config.toml
n_layer = 9
d_model = 128
n_head = 4
n_kv_head = 1
head_dim = 32
d_mlp = 512
vocab_size = 3479
activation = "gelu"
norm = "layernorm"
norm_place = "pre"
norm_eps = 1e-05
positions = "rope"
rope_base = 1000000.0
rope_fraction = 1.0
qk_norm = false
attn_scale = 0.177
bias = "none"
tie_embeddings = true
parallel_block = false
extras = ["capped logits"]
init = "uniform"
init_std_qkv = 0.0466
init_std_o = 0.0
init_std_up = 0.0466
init_std_down = 0.0
optimizer = "soap_variant"
lr = 0.00483
beta1 = 0.95
beta2 = 0.98
weight_decay = 0.049
lr_head = 0.0134
warmup_steps = 200
schedule = "wsd"
decay_fraction = 0.738
decay_shape = "linear"
final_lr_fraction = 0.0
batch_tokens = 32768
seq_len = 256
doc_mask = false
train_tokens = 101100000
steps = 3086
dataset = "wikipedia_en"
Each number is 500 + 40 x the weight over its row's rms, rounded and kept within 0 to 999. Layers, rows and columns count from 0. Numbers have three digits each. The size before them is the row's rms in percent of the matrix's.

# layer 6 MLP down (transposed), 512x128, rms 0.124, rows 449-503, columns 0-127
107:515503561564502603516476494510511487530497514448510491446509549534442448490484516464501474514501499571465509475531509484498482489486568495471530447680448506483526503438521454442432459505452450537535545542499508594506560495454462513455574516497433491478472444491559443529507472511478493530550394503493466535555473544535509492459516440474511484539506496497458512524484494431512496459490
105:465482553524584495487470461554518486519444506493473451519437489570581545532495523536589515447499517586472483429467510535521516506568477458473446513561521562485475485471579574409494492480490473475513540495523506519526512493420492566494554453582504526479509489488512437468478466502546500546469409568564568431481470476488478477458555517577510512533523543526540482489511489471495489490469
088:510544504499538588444505529492478532504457481453466450443557461433554523539520571550523464523531454415497573471490550510495531454441413480548449464561496510485424412496545582489559453530501517519543450474522478545479454535456535541530470474475549495476516536538476454476481509477550493498518511495547505461493538464500445480516439561431515452527506508508469508511540535600498466512566
099:546495438447515460451515489488464523542560619520571460520540462477516510561508447531468528525402512541584479479503480538550475488499506470503457474493484507573545449536425460571422526479522495463543506447518495443553458462463573585510494491582502485447556482494554525458448461473496486527535507470469473489425468503422442525490494520529533476540538541493485532523490485546498470508523
104:483575484457497380541497459545569483486508477541544440483450483428498574489512514504445440492487520555576477506491479546523457461455525557541459567492480482517429504479514506477571549454518541500549486496490427477520533527483431451535494483483521521494466444457459458483512482504589511513473480487532517491434453524510547510550440469620522553464452523446462558528511528531542498525480
105:517554473537452494612452469514528529478477425507490485459482523506477474515516519471585518440435497536524456562530542520447486537472490492500425521487456483465460506506512413544451505519416475496464471463510557505541484504505432482501528399470546464498561550437497516480548584487459517525487507511535488492571516545469531526507545544499418559428452454467482538444483485522479469500588
104:550537540491400454549539479530462512476478489534507518451454486438493496527502446501555407502526480504504488549542534522522539538468479559546495445485491473456478490498504505570523549530519536528514527487526500504482523490476467448438618507479542526580563493472401488468486450375475506476466544553520582436548462562494426470544502559514482466494449539522531535528468513506486475473502
104:516440487465496520411501479438546556523489566551496442517524557506519461478465553473504508494488498500494518515555510489530566490541440531513532498479451478515533479489486489533469512532484516428471533488511472437443496483581456434509520523533518557525470455419532508542486435409558515523437447505537479451403551435508475543518499467540533524486479593476435450579466500470445537428517
095:513462561510505473467548487502541518543493502499589435543451501502451453494586521461444484469452520492519503533491429536494521422509474511451511457493472579511450495472531531465487506489500506536480570460411506541527505498532510448537538472525505536506444576507512534447402471510510528517424460506464548541502491505517540560509404395515498510454517542419547524518504445426516499425494
103:481479537535453512470509476483557515551498477434494480469491526522527451476492604487428539442466566535501518531551508505544494547392446429556534488589463494480448520410446455486500503477514517528468522614490454507479499522459392513497575455448566517487491556532545457513511537512567492519498518469504504480486484544514450489446492510457480498566457535503510479544447456473463464521489
113:500450520435509546517450473516477535511468509518476539420544423452511535504467477521394484536463444502491544504532436467522531493548470527583512485542464500452542476585479524508560544549541489500540481541490471552429486457472468437509491518503482572523460571488424454501494489520477519461498370490540424466556449454528496496534468527536528525416498442538506506502532538488502444517516
096:450531452551471519535436478511506383514483511541535558525520496539434503522489554533508488522471445534477500508578473528541540542532519588572459461492452517517537523499487504451538515469460476519513507527439510454504529509446432458498574478485450516531591545510513474507531495457522505459512481474426525573545486444466580522477487550494459493437447557538513572512451446454437427484500
091:513396542541478551433530561460513496536521392502480557537566405522490538492526494552477542535524558490484530497526561450426471473472517536484556444497450529509479504442527493570506463440487456533513479494565478434454520534474512461529527512573472501466483504552486446498485436491523432532466490490509499530492489430454490507484554556416486510535520449432531513471463524505507435480436
108:534464599531476488503503406506554482542539514469443537547479464503530454544538524532526518580493484544493484535503496492508470461458468496486488472499461604515530487497522555533447537545529556514513435530489507509509440569502473531517426482470427548479533432535456496516469429538539493534496547436452516470443499374483470519453570442462545453544525468512519475523551421485493504485490
102:422545516519439502542510523454531536555506452417517547451422452525501533523516446528481505485514602546549461547522546423452530560447495523546533506524515513515475540541553415532449450474530482538468502541550532513562514435427494467454471473473512488477513539484498494513540573514522488540486556534490562522484572522547486502500444528435447466454471472504453520467491535426563499456476
109:491446502553494482411508523540527491538479554504510473550511426480558497421526467476418489620558551481508498518511527430525509493484471489523484497505575473512514414518497452450493500495479536552444541482510466496431532461502575424504570518572504507483550491482471450497532476470558558559544552531478502522421472467439467449418501529463464504517563540468464503520467474517462515483463
105:517520488603536574544464485447517514533480497495542489414480464491415478528497485473454448497485467524494493479451500501479568519507457493475536540614523498509539466519487452500521478515423503551449554503512482484529507433463504460504464553489457544584500486535563451500436469475457548498425532502572510508585471469493498534537467509475586492451544512491451559556535503557469468506592
079:453523489517480477492541500526462502546446581574563484513520437487524508512467491508530564477551470498443540535471571486464536509520507393558540550513549496478548513462504476460497468431500469450588537479459448548532504506531509510491489489545516456524456551449437554516406537535538428433542528518457429497461516489501490518478528516421474502503483466555431491559477474494512567483414
107:527438513475498452512471537441451493374533523508543529534486502543528468537572497517463444505480561580482525516536502436493551461458510498488486503549506484551535533537548571525479452499462457453500499451415532540461513459464523479600523484512548555478514503456430530522553528540433542557521455483488435508485488454528539474445525504482564439431497505485548569439468514468538523523479
095:520508464480503527517489486501477462597511486518497478504423438524535512503489565469474490538486521490483510535503448534504439483418534479645505540443486528482529539504446542503490503514497555539474486476487443543535536565489617496429563527493549519450494551496498536451468473500540519438561595520538470504500463477519462535539507429504513466458507466473458475431488459503487488542610
080:463468479545449490503464478576455493465485470499497531475502469471588491533460552518543485466539499474500547433454572513472448544489523440591538430419551499473495460491527504496467575511509471490482577488540494570530502394509476498457467446490563518498490511549480534474510540534485454484522618570466440471530507557505470502521502498500476555555548501536497470543492464560519586531470
082:496561481488514566460528510486463410427535433503568470539448478426488459510460508524552481457438534463462497525500530449466441571497441494438483477393538455452534457494586497491527568537565490475490555458423490542510511476496558528527471508586560474467524480485463511505539537544511535488508504510507519428428504497502445451502514543440490507493543490566456518473455447520525509510521
103:499552550455503494503529499492472497502489505400536511538470428481496466483475471478463467489414550434516508478540468475574526510517519489443502465483532462506470509511498570457434434448565560522450472498520525455522507521579476509432498480552530434420587543551473442464472529488480592481494541548485486512412457475498502513508457417508483512506600472474515534529465504466458499575511
088:494552534493458511555515550506475565533520475546571516490529491529496508536512498464435513433480478484500463482454485568546585485415505519443502541461535464459487452527439564418495565488545485467574461392501513588469519466464504509437491461476501491442475545481514494546514548519538512492527577512548515446508561497500494460468441498503424462481537548540536520479559511490497600538498
100:434456464473511482530485583495513582540536500504462466536500595519523498485467562488425546476504540545405514399436521520513498486459473538532599410538465489548571518495470518519506481395529525485526493505553503496520517477569473529460497534459467446491525380519496518543480528542415500511491494532524514496457490517517457452481491475512500524473428496467524538440493509539490532525528
108:539449453530538517541503502494446492480505490494555508401494570457507491509526554505491557472485512549417508514466499441507480478565538514493583535574447498468502496539538471463500513445429539553479534517498473535537517480538486503487556536540537491591479428499472590471571453503512527504528554516525444550529402449546503515489513521413475512474505465516457469452536507521501424487598
100:491567541487465490517484529469465553496538492496535455480494500415542496496494506451532516483448534498492560490468420490516472417512506537492501555523555553478515476490410497525514492424509482541524620508496462460490513464514558490511513510450578498485443473510466504442550499514472607476512576414422451490496483545485561500469499408470545523506477462582505552431528496465561487493515
114:452532503440505473524473513497396552486534528501468506523503506476502499508422456470400527439503460489481481520565466473458442505517482551464504457572440489531463483471561520539468480444490379472601411460506481555507452465515525497472457492533542541491523481581518508527533483450429510454561501460500530479478460457487456472489518516517417492516504430472549492498508564566534498465519
093:539428540545510603494570474505507591528498586452483608497494478481472470553498517519418492566470491524498465527525548455484504472464528480490507430467527538576414469489456543518485477571444453491487514532489496493497496461505528435409532552499501523492466478508551499434495499490458487562465509586579458488460482453502510486484573535567478520517534552521455469481489467520513488528530
093:438523514476439562487482520521478499565481523516567559481499496499495461533503604462510483454526543518480606433527434498490549525542535523462500513555511475451489541452467510475514487474474492549536536480435501566507560602469529551515484531505485479441468537587507474501572509474525500437485505596445448590513439541561524478523455511504508544454503489498519448508462458508524450520559
088:437522473493521460571476436468564524423490467476511500431514494478457537479518489516518494489505483548534499423499486469499488549430445477504504445543483438532454485473415503514474480395531451561540503464405512486412477537517466519488489555503553451429522555543522456482517454528540484471552477510446530496487477541486464517433520441543420485431566474522509518455519535536494542569528
097:461531489464501540478536508496422490490497570465481470462493515502477528504558541526592448520539530473459545461520526503510513572425539551530459509507489543500463512454469527537477534557529590431505436455478505451640475488525467467492474526448500514400468574480507507443575524507499499418583515575505476490466535478561493567529533516524505512467525532444492515525455527536509501510514
093:523469486548492484481489420517452451481497510499450508461555606470557500514524547507541552587521519531484443532545510468486485489480536440446556500505494425457486480433539506534539450506495522603516553575485556511520527569449557439484476490429485471564595431507512513484478472460522494465503507543516464606491445461502502532503517453480459559452443501517539490483511499460530524527471
083:490499557529504493518536474555540497478535472573473517454476481494496483561476504476483543470505505486497426559485498457431481464490494527532421499395560455530501478386501461453430442475492422462460577492551519532540510476506578496520570523497498432494537473499459526470476483483483466478520531538529486506442588524428473449450547526516486485559486469504527452512525432526543594492552
076:454501531513521566434569475476501514477503469542530423508488523494529483537529488457568527444469529448460517518474528464467541431523470496573553537378537485414492479444519545471466566493453464521596502438534499479553525513521504528470487439523566431476543442408503513532522531540513466485491524526497509478463593507544503511491534521460462490494553464524516474553467555532467572500486
100:462469432528484453497500477564506466544440529485455498459467489534421513510431546408521514464560533442489446538532553455486522514458523567456473526527521488529573588513436489473491490522483505450529470444535435542445486436479508546533482510521465540469555534562491484501567554518498563495482427497520484507478539537523554437521485513488555505510438564438548541466556434471511516438489
108:533433522509521488448450501515487415483496432483546490449489524471488489453564535597548468540483467494526497484470481573509450518501530483506444535489499528464498588495551520547538561532458537464573493420552495469467530533513469462519489487493495496459507406502468485496569515482501478539505537481491461599535480439485393504529460532522453480448511417551419490528534482536566450537488
086:541553512504559540507469439421519468471513464492513525481459515451524483521569524454545515573509492531523460532563539522470493539443469548565476524475560457484470514502487579492444484500554477510434535498540480490556479429531572517506470592498516486526438515574506481503466488552557448538549610491568537520479552525435446532403481557520541486519542499515541502457488510542461512487524
104:480470429480535493518529466527512493527468469503547449518456519481508537491554405519543534478481505565504533480520486532366476516478506501595562478499481502507480513512481568469528474508518547466476565516424479441549505514532539553542472508475484523526391521539469504477458407575519477540386505497511525546447493494566483482451468480519452491472515474469498498453543526551447472410490
109:442502448443473429478542508528417522493518541518482503545502543493517534496574475528519525479511513482480505443527519484527555479486500517491501514492472529470483468415484435494538498501423480640517452512492444484455499492471509497593516475437480446529470548487471507581464512488452425443517505516374544512528472516468487514490549536449481460499467489520563423511454508481500503608552
098:511547453443478550448577459494502504517461488591496486575492554529502469472534527475563471514506469532448516428507550482505532512403487481462404493532510517555438549435479477498486428582486512523525533491496399481444494525553463490471542498529485503513516470434508495508489513522471511443445560556496523495475516578542558530541508446447490474546453548511513491484543480496566452426448
100:480498440527517471450477497506524504528486411522512438534507494568456458525556566442537466537518519491525525449555590497506628471444495512494523521500564522476490539518547535453521524570476485465476474536452480466494563431584452537454511515507455545475537484484488560535554454516507513578402523551526405503499456438536555482477525511485544469482496558482506520562506490499484486504465
104:447490467480529499473567403506523530523468564463449482516476480519509581488459560546516541534496495520527473549478422536516500494499528527532539552421473483511484422415462618495478490455582483520453557513444556492525462552485519483481546487519535505520499512504507470536425534486476440476467486557471530494412499505525420558490590470509524534535524469463516459535513458491508570474554
092:516460518486527538446538471573490415544463477468483522486463468532552527504519499490573513547547445521528586496524476433523422494513453457530485551487455454445458463509516527429538579563563518509507478498499505517522533488464502509518618436575435514473541523543452472526561490524476433486475406555493501522521491466535478536456495518477518432505542495524517486469485526604451524492484
100:456447507528414530516450505498516528545461489521484492540465480424506482490516506430517553494476517451515439503480530530529520577454502531502573508517486563566525489561497512462473520498527541547471558421532474478422467541591515466533537491518503521528523563528463530549497479530432388467470523455456494412489504494514526516536503483445553466492485418570553481576512443465513529476436
101:462483526469559508431527576573469482542532476515525444456493472539473495465472503481566487494503461568422513483406534508498460537467575502482468440486537457534533494469528440468543440470446498433468519523448453460487540512497518502464464553501504547438486481457448484492501434467565466529487511503550514511477541521545478498536437503525559426565575464434443558535486520513526423481562
102:505469551429550590481530543485458539506494462497450522448525487527456524498500423468475499492445500491574564439517472496503515538538476445497429528502520539561488488521537505508492452527525507496560511467473488516463521485484537541509535460519464510568482537542468468514470502516451423542463383478482545527577476458506473479455479475508573533413611499454494420540528542433565474497462
095:474503546507550589499523497521509549464523532483518508544460474516512511615511560428483518523532516439415477456444446514512480568481472505594489498584571493426526423490480446505495571532498496473489504440474530496428597471551510551447532539483515494472498465512480482483472519540512428491521477576504459473544456477427523437431487534531522530525506475492476511519495471502558483451527
097:568534519498470465498548507531493515513559561545449474504480402475431439547549551461522486473435514567428433515492562435537533543534533554531562576465512483502515458458516534442509468508530512600472555473515483488485508482508486471449477437489485566520491546494447474489536491448558559474467443542448539432475494582512547506530539456500467490522489531547553512505483524476462503438536
102:443495551498502412490393533518501555533524586432480464506497502482504551488461487556533518438522543534456447509425418448463451515486494438524525483427500512551541444554480457461503513410493519498495461500623545564503523543455513491492503489486473510516445493500482468601500542500512421498499478516510509588476525466447457485542473495477538561503520495486480529472475498511509459529558
100:471523472471529557522488447518563628516543551421460467503519491494494449476438506518483503502472494569552484504476449464491511474435543457510566562444463502478431519500486461523509460464443464488495498489534450433485493499432481487466418533529511504506460565504491416469400525474486546488520568514538530525491542559490439550441479456490460553575482484520462494499518527465520544419521
100:514537434505401570446464400526481486501487497483457538445475476548446489496552470452479499423475536493428523458499512532489548475517509536481517464559555481500408529510571443427532532500430569489494536527481440521536522507570480538446471414522447515505505522494516526574501527469519602497467548513523475489512470571520543501521445457557486480551472531502528491517525521489548486522557
110:474455542422566539485557504471519527547513532511511463598411510461601560512492464518454461553493497499456365418539514480533531468425466469575458515477522491470537530485478521565486522467567496532495449467562525501536471485520504569538477473548495510514550554548482490490431441514524489516482510479460528462449463474544476483481522475501526511505480488459509555492499422447498506493570
096:554550542435580533501557475539453455505423486512493486459477517521468498468559449500485524607496416539459458490543490582532469467421522473522495517492501564604444493505551455464545501482511481465494464525474570497510527507472546443473463497466470556513545518475493556572552480533436414463474499496480489509396450490473497532495505503482542503430499487518524465509468479479517460427523
111:565513469485560459457425521461516512475490466502470483472586532509543541495502540489513512425500429575503499476557555474457477513433455497480496556404498408529450435582482495564556489548518504536445520591492458524551519541471446509482523496511487528522479509495518482530515470518524552557458441525514481514512458398507540569496460484586548475491421500464520500485470527506498463459517
# layer 6 MLP up, 512x128, rms 0.13, rows 450-503, columns 0-127
111:464464494549519516504480467492501524522456508449516514495572430516537479487513498536511543473564487546470556559433530459505477469460480488541464464510460459444474489558471450482529461586563528534471493493477505459477435428597521456487548458434515481433495545445563504532507513534573434535539446503461467538547521497409548488519455529498465506467485403448529572518478511486510484577547
092:415461504470441483512514510494477517446584497576491567467458463495515487470557498487455548520450545542497528601554441506517506487540478539563527566551445545492565539486515422475456489536486451464539496543495514494518462525530433508466575517490458521522491505494544523513475433502450419497428458577536516518503487490508502502445556462522474457498478451426484579547528496441519568512521
103:471558512577485470507519498517542547509543477448463521501579516482569525500497495518538533464518504522527506574558506565519557441513514466589455481466494421417521452471571465505532486470427521540544499497521466484549527525478476464475584536533501473518511523493523539487490560463491523436538499561530564511451514484501543463429467475496445436459518514559441391490444539465475448448528
098:502500552419505495524502570534455415507497512453482535496548480478482485450470466481467499510445496569525465506542564508535506502583520494513520465511487516542580426539541536582477443464484475439494487493457522443502568454514537541449585537475541454508444525478461515476544428527479474487561480490585425408503527555560472522529554541531510493521460482505577535505514550534524458514473
101:501474468469500499433531571458445472412486476464485526536538471489451592516510563506441569521478558459448479474584510527512487630520515530476478406535461438507532477541532482528556424521532524484511487548521465513558496495442526480532562536523482465509541507482485542491542442508508577527511516465458473476533465481482453514553434543502532481488501576487416464519535532546523480494461
104:572551583452575504469549494505514465544461496556491479461544492509528469459432476527443468522487477495488460442567550536495466469534527481497434507509579489541510507507498514460427499516536496497581453528436457510459486600450468475417459516473433482497499551528500467501447490451499460571487591494546489557495452483457468463438536517494512546553503450515522554499484539484501442582485
096:554498474517587492441455570497491524506508432539525545445439423535503466517569470567509483491459519537500513511475517509432449504499518481508457527515545529474576519452512418448580517533455510490583560460434520500547529484388509426523520524441511494501440499491478507512505443553441512442569484485469412497440476507511517516505551489521512497459507484438509430527543482529471472520503
092:475448437526465434508486451501500431488566529505498542462481489503463529505545501514490537567585574461486431465556517472494528579489489515492534443497493470534470530511434476467517466513545547481452474472550545471458481538534502499529434424512461397469555537492408471495502494481533489461482573507490551463466596433500537466478561541506477537447464408497542531476506476555496468529493
105:526519521399547547504539520440465493502492469492486532486549522523540511484478549478480529511484519515584508530508471475500484472535489455443467484495615539510474452514518510509503516486402499464447527533491580445600483485484494508486550511446488453469481509509489500566428553485548478421500474517538542503478506461455518549577434577485516491559591553466557485509478464547582514438455
104:588431538500525427514524533521520454486463526491426578484382458485541518412529515458533499557521555495508435484479521519496520465571519490550507573496507491561497501473531486484544447528556530564548504482544423519464515540433525516480523474538519489473488543464440463487530515546489508457475438532537496546509491549464486468474518548526588487493537532440524434490514582523500457449552
098:515501457447483490478519479465497478564523556521506476494510430536491491480530544504563552482459501559485470535502453536475498495501443564529520435459508507504562527497471437556516520532472481464554501500633453479483438420478472589531479452509575485543443501548491525448479511519496501440450429443532448440546544465540488507605421489455529509518544534452539518562468479522485499472510
094:438530511522422454454509500481480419472505546548554422473417498449534536515546482482455472472421486517472477534477495576516500539511491452508475508511479547544481428532477500499522606525506592535485454472547484544484509485452463571434504519515535478498484509507517524529486508496448465462566555466487583494517454500472494493437488588582559470471544476536519456451463507413483522528532
097:524576440550479448535525528505520500471466516604486487548450595553469516437488477436461538441517477486598472518480505516474508514524532541505528467525481522497510544440518511467530506461614522467550447565492418535447564524481509466517482461469482490493517583540462542518490461440498507479454495580473447510551519551470547443439473586474506528458469508485479512495523486505504468559471
099:500471525509512381507517475422519471480560494512544608475512514489497515508486504468465538474598499510558463452493576507532481506483483504439497527464504490474547514476573445459559511456506535447569507440479513436417482494531480452517529397471443534470505490521527453477525453489496501500469486489508438558500565491498550533533462562500529528547423564447581458498467470527488466491452
116:441506497415565468562464513468533510498491416461470499508524530505509532483458551496511463449461521497560494501526483480529558535527520433526492460433473538517421502434475509467522513461547563506504554567520524535498505597494420516475493492442552465553493559514494464499560469490413510506579453538554472462567493483503526424478553494484482548422482438454468461545448551503498471490551
102:459427410503517586523479526533538493469518468496525517528578627489424495492472462488498485560526494495490476466492480486509455533481513535458484429614442593553521449563486441458521430519524470506464499491552501499426495517514498483463470536567491441528522509475554487529489430521535489555499503528484487472541481493501435448456514511506482460542466491427491510501420544503487444528551
085:494532492501559433529402498499567484528553474520493528433452551537535503441459506498501544521522513468508467512508495516549424496508537529465489527491523451495438433549438515637506565532483490567483482546542553428484519521501516479406534469556528502488483561563428497440515522472453518622440502486493540538514500506551545566474520478485513487470502513506516468519447488524536513469528
106:517471593462544471463423522493523437471445578490521493466563532492489511485441541458469521499428484459508544478542455543485462607449534479483447502490543502585462478493471546477423469428530544526524535519497529464470502538473570504463517467507466565539427541435445554538449450458559521502493551465568476488440513522499455556473547493525510512558536482514462503545507544472530524516480
094:551411571515541480472557543492509554488498555514465505456510443518560487444489530487547566527455464548459472502448441480436551537490502572479533539518538475525464516496491469496527521455532476509560539502474483555534442531567517508533423486539498545543504483524524463475535424511463540474502448496482580510564547578529486487416484524498496562437559538486480430531530580523526443483458
093:562476501422551540512524431440551573544505493555418487465553538527473480490583433491447509498451507509479501582506453525466526485491448559455496575465533480439521554498504532528521469534499557476538429471490553525459510569576479481513518518503463457502532460499504469528488440490523474479507463469505465556499466536476552442460467530504489547445532396513471501515532588463520436509547
090:510467518535534473444573471548529474493411619565424448520509470576467504456555565538511494546549461542514449578504455576526482493530502516495537573506394515505495528494437462486498439513515492485489475475550478496557454485440453477480470476461519421515476508527520514561510487535510568568486480501521453498526534544521479545523461466493518508508547468484498492498469502498482394436485
100:520440470557576472576522457475509537470419422516483562494462528480442452485492520482424531513468528478528571488488468514474495556608551504489483489557475487578556525427525494437468467508521493464508479527456451492536489515497541476512470588510516479463463497457498496493492509472449497549510526436500518430478517514512535455494500504572502527514621522521538474444446510567573535518440
104:500471460513541465498477525522509479451430540589523522497547501425520463461511474518462519548489532465542494499508540449517518490582521569586460507568548571472516505397459506583475477516558474444438551530554495461510560464540539477529476527504490502524530543510559495531506512527437465547438445483510512496558552539485523460507528586502538515456450448468480412537504511510538425469504
093:514491439463491572513485526495529528469509442501512489505531529525458453466507450457549481500561492493498494421524503562389463506546557439487454534461494547501551506402479533464532449469489494503476438502455470497560425547480502486528467502548455526549558462446569488473503472467465523556518498466437454463520507445475471562421545545433562455528547446514529521519601500508477461474498
107:502504455536562487479457480476588500471500491461486470436516535498583527537587477451461515542502475469525482507479543457488481476494496504478494471536483495436468530473541504458542501535397535426467520454403431428488540474446486478503482569561609499534447552433514479498511500491483429426537487515533530530531518457526568518536486566551514550455494473530491514470424461488547503466484
108:531618520592561528593521551444476465478537553544446535447497497486498465542507555471538555481477544488507577550477504537539484536491575499471497573492537461525489491519382469488488512497489489554547452536545411491441492476512512500492527526517503478521535520479532498522438460537551444450404546492538525515482542492549511519440480511506484488455535451494542532461498424506496446479502
100:552536446446574535511530515483451507505442460535496534433452476533457483499492497514527537537476586462495503527497522473513587533482545461484477570503466551458546468476501443468476516508448545474475564458417406508488425457484501537495446502502568521515519461386481545463409522492501469473538555432546464525504513555496545548534524509439534511556529575527527520492496506531523479449523
099:450451475527521535473502447418473550468453481551522423489500504519546534438403434532545490542461559542475459553476478513454481551452513481466538524498501536525516555415515486546540491462452474540483435484487455537545530505471474588541528485494518483539441457433539495552550517515572517479512535449452488486491501549451498436468557497542485551550482511535517497509591486438422502540514
099:502535546515574521527509497480482483430552559470466524505474496479474490535488545467494519604485481455408460505482509541475492487412522500427417479565503553468577441549442412500481493499413465532483584510492538539507479513449516554514453472553592495493497450426521474522494543453484537582493506514516537459517561509488507492493476547477456437498438557483521519478520529531469473479476
090:508496433414554483506538571506471562542495429482438480530565552465447517470494530486487531553554523535469481507472567583516484546487504484451486443584554473456570518526532471498527493559466458532497564494538510554468494435415466471495543550499516512499477529497578495536478491601456522443464469479541541489540498473471456498555549510496468538468481507464450514505537486424510431448510
091:505457517502509522587480494421588524493522504472511508472481479522534457476518476524457458475559498520591480490494452474553460482470491490535467443486496544505485503469480518521580544534394513520429507573526543527450519493513455507479452524462558499495511512481531530613570516511464534549483565377454520482544513511486505467469552505501564524430482511517569474541446535565545501491438
104:469495513457515499541492466554577541487480489494553532538537543471419512469484453475477468496614438451573544476490457517474470460450457538466500505521512547570585512578523553481529537508517436481487460437523488503502514473520457438484551528506544525473453517529581460539507441491432431493550486443529485484544487452517459477532459571501465481534516519555447471539478529566542467452559
095:511462559546576469497432542486455473514480536517474506473493565512486487453499512523491507544579473538437450538508476464523461491504613602536424486442486527575471481542505455565517532489476527511513457523460493519509595480447488536485510481445534486488501471454494513578474496505517480513542496463533527403585475550577499480542506450408493484464488514552472471488494542453457497495433
096:506548531564482400552522553525554451486454544506509564518421488495492601478508520551527480459552482549547469488450531473545501518476513522526502495545459473570518542560528518494555426506482508415458508513473510496525495422410471481492487533522492560504397542527508451500514529489479521526508539490544528564440437439517414546472526465524500547506501537497562513463527459498558482531547
099:495478508464558471528531514486518559498478496508611511432514536458441509467502504446502487412481550525572474506546467501484450539543553568568481498583453512440531453413526513462493546534479500474489513506495512549569518485453440450580528456507464441507481465467522526528462574502464430532496548470525503515535542492466401583478544480515480458522524452449477477456528542506528492545465
108:485485540508452506520544516471563504479502484487506493518553572500526412470459458511427547555547587528465539540479504517499561471513541468471440451466490560484483534495527481508467502425503569466513494469546507505488546446519443441483459466408572459527528490465537452533485493551486455472576531478543478500576454539503480595519486547568521466453486459503440458484395462481483457514500
091:487489488504491511476538499551489527484490493543528520524535491531412571510495507487459520451494562504540476494423462438499483490462510448516549474479482489502545478512570522547490517581519547535591517452453539495470485517456424525565513521496488524441591448403533526408470490475532490506528446527508529516465458485462523456545559512472441429511488519517508448470470491491564407615464
102:554486388444442500485631430474500432525501530549499540544484499499442500422493471508471445481511525510431523512445489446503457499503468497474442459565588514516475457537538465462525577542525522517472499480503523523455451458438467514432499549509466458510528531561485502481522473529490484504548509477524437488441492537485518486548473540438537521481528491489421468557477481558562487476430
106:580520465507507519476473488520487494464464515505511506564451539545486555518575530521501519537542473528522484492554473518530456454495531455450466487572550503514517448490567457397484538509505468513474573461470478527474495509484556543524529539586489534545483521499460548448470422506429573384560496390500560496495584476460534539442495528436484498464483509473499500509508504528542565510459
096:520448458409507520472496487460470435535559494506431490504430468410536512504457458534480548545551448455508441481501510535550466454477517494484522524546525529467541515457485471462493514477520458542484494462506508574504533469511476552457485543561477470578500483568504589505426521530543529570504421534480418530491424540533524549534523498505388532474466532491546525461433540529475507490485
089:559474519501540462440502488472572393436456518446463552556597544447510472488462513520516558457495490544533492494498426522560428517512467456444486541505547477526512520476528495422411433512522440439481525494455457482510489547454514505480588535474445525524489510535454472515449499455548448489483549480523532458507516443563539560561499448457555466490459468504495477508487468533512503541466
097:547500497545521485532522506552565465451420492505538457483566461472478500450435409475478500495541508435491582470525486525570514556498527500568447473452563497534536458478506490452542494531483451508502532491507552512490462512567547516482474451431532573536561514480510532440453501472565420451468544522532496487519448507459458485518499522582526526572481414517488515422494512507505506593479
098:498465460468455519510449572494574514499456486518542460506554548498474586429534541431495442433515497466532474559515506503484496527547494589472493487543526529487510598511487545591508462502464515474500505509476424552512457562449540482488509586492576494474438511493525513526486523523513470470573572497554569478456510537468483444458514470587486523481446569507457471531486463454524461532497
103:535472565485493553505437509545462490460583490501495472536478449557484531468479539511499523532451473493445447481468545496579509496483505531543521511476424429489579555407490421478513450511516464528516473533425469461542546468453537467490446557549525481464513533465600499497537469522455548579481542536529512524526595543459576538528477526486531506475466499511508541510469456562452517479551
096:498510486518511522531511537480538441464438538460519550495450553480448550540446516498428482562507482457536489518498504535371565474493429500466501487479522460507458537524515474481565466517530448561513533535456515551532494491528501558448475514497536433523481443521554466470386472493549506551490483436543493505552475392553445508546458527516540500495548460502517531593548527486484569499502
105:489553484468559562595489491469539490506531469519556516482546555551499477547508445478442552569520557513481493442511489418551487452476509521499432509486481513536539524514468522484459556422577475492562463506514522491551476526514513523481528503452508461472514478484523494504581398525495471473492453442483488529486563456471428563440391480571507467505477463511474558404500520526548490504525
092:546444507527490497475545501485503436596525410544516566438510466506524523503485495517513473456555423535515510466516531486439536585537593459518466471469464494472477573501509468476513495469502483519437517512537442548517405497497497512585551450454562469480500566461476591507532542428542497474523498488533504460506520533463487502461467457475528418450477531461533497484518582433520492479542
098:507476517533536400407510487516524524406482542450500447556444477491533513502436455562466587506512504515487495508474494490481455478575527508547474447524459547489525448469570509491515465482515421506471509522481457459491494482486517456554610491544532516515504468555489440469487512506486460510499511523589439527522502477520425486569498488543452532481512495410454465516558498571558467571469
109:551514528517465562521501541560543460543449363529581470483510490543492458430432543495542538553479494506532466491507502587498607444559485552469487594481517481446499508469437480488488539523519485470503507511491446470440495528484478513468456562459494431562497475533477555438505538513472521520523452480513445497466475531503446488461455433477566507488514441540505474522514439526498525458469
107:451448477470393441451486485439523447568472514490470494492462523441481523476504471559531505519501486462486585498454489490491523535463506543476516416444492440482473479444475562588554523412573499461481548558512473519447463532459478472496512531485513500499577441521488540455583513536514456577431499550574482526504487444496504495493549502479459482442501486492546562509494528523568533540522
100:470446585569449513474509470520526457528550548519535518511480495535508484456483486561533540450507462474517523517484560508572444492571526519491446509564429518528449514458444537513503491485504516471479489507473499480553464488558452560525478509448491401506507565545555506495511489498496480514464440568429520538536515467471487520489569549524485440420492421488467489490440515564442491634502
098:477515472479540549535465438415476448518483442535575535592542476488527555487550456494524536449517487511487560508480471518600491497531517502498475546498448528427409461543433520508495520542510501501511497481459467482519462531489572513391564493528541470440456515530498490532468470474528553490532467404526542522503499560494498561404510523437549470551484539486474491468467520537511547516541
095:512560409501527512490414464484480498487505498500565538530487430505506497445490502504486526495563491487485496493469520527514518468465554474439509486484489471445501421461536474473380480534502456612497522425514497552487495506468570494520472431471534531545530535567493563397510515512521473552580501520532447456575450485495486489492455495457461532505516483460547483593468540463531516577488
106:435408459498489456435516486439452473522495522542488531572513511431480496484530522482529521557511490478486543557453518486567521488479510410461410487495499558508508535500514490530526527502435475472602525560485468486471500484427513491498447528475494482498519500448536538501439444489564479510532445438518516566552481445411482606589428467447487507493522464493516493483506584502497499521525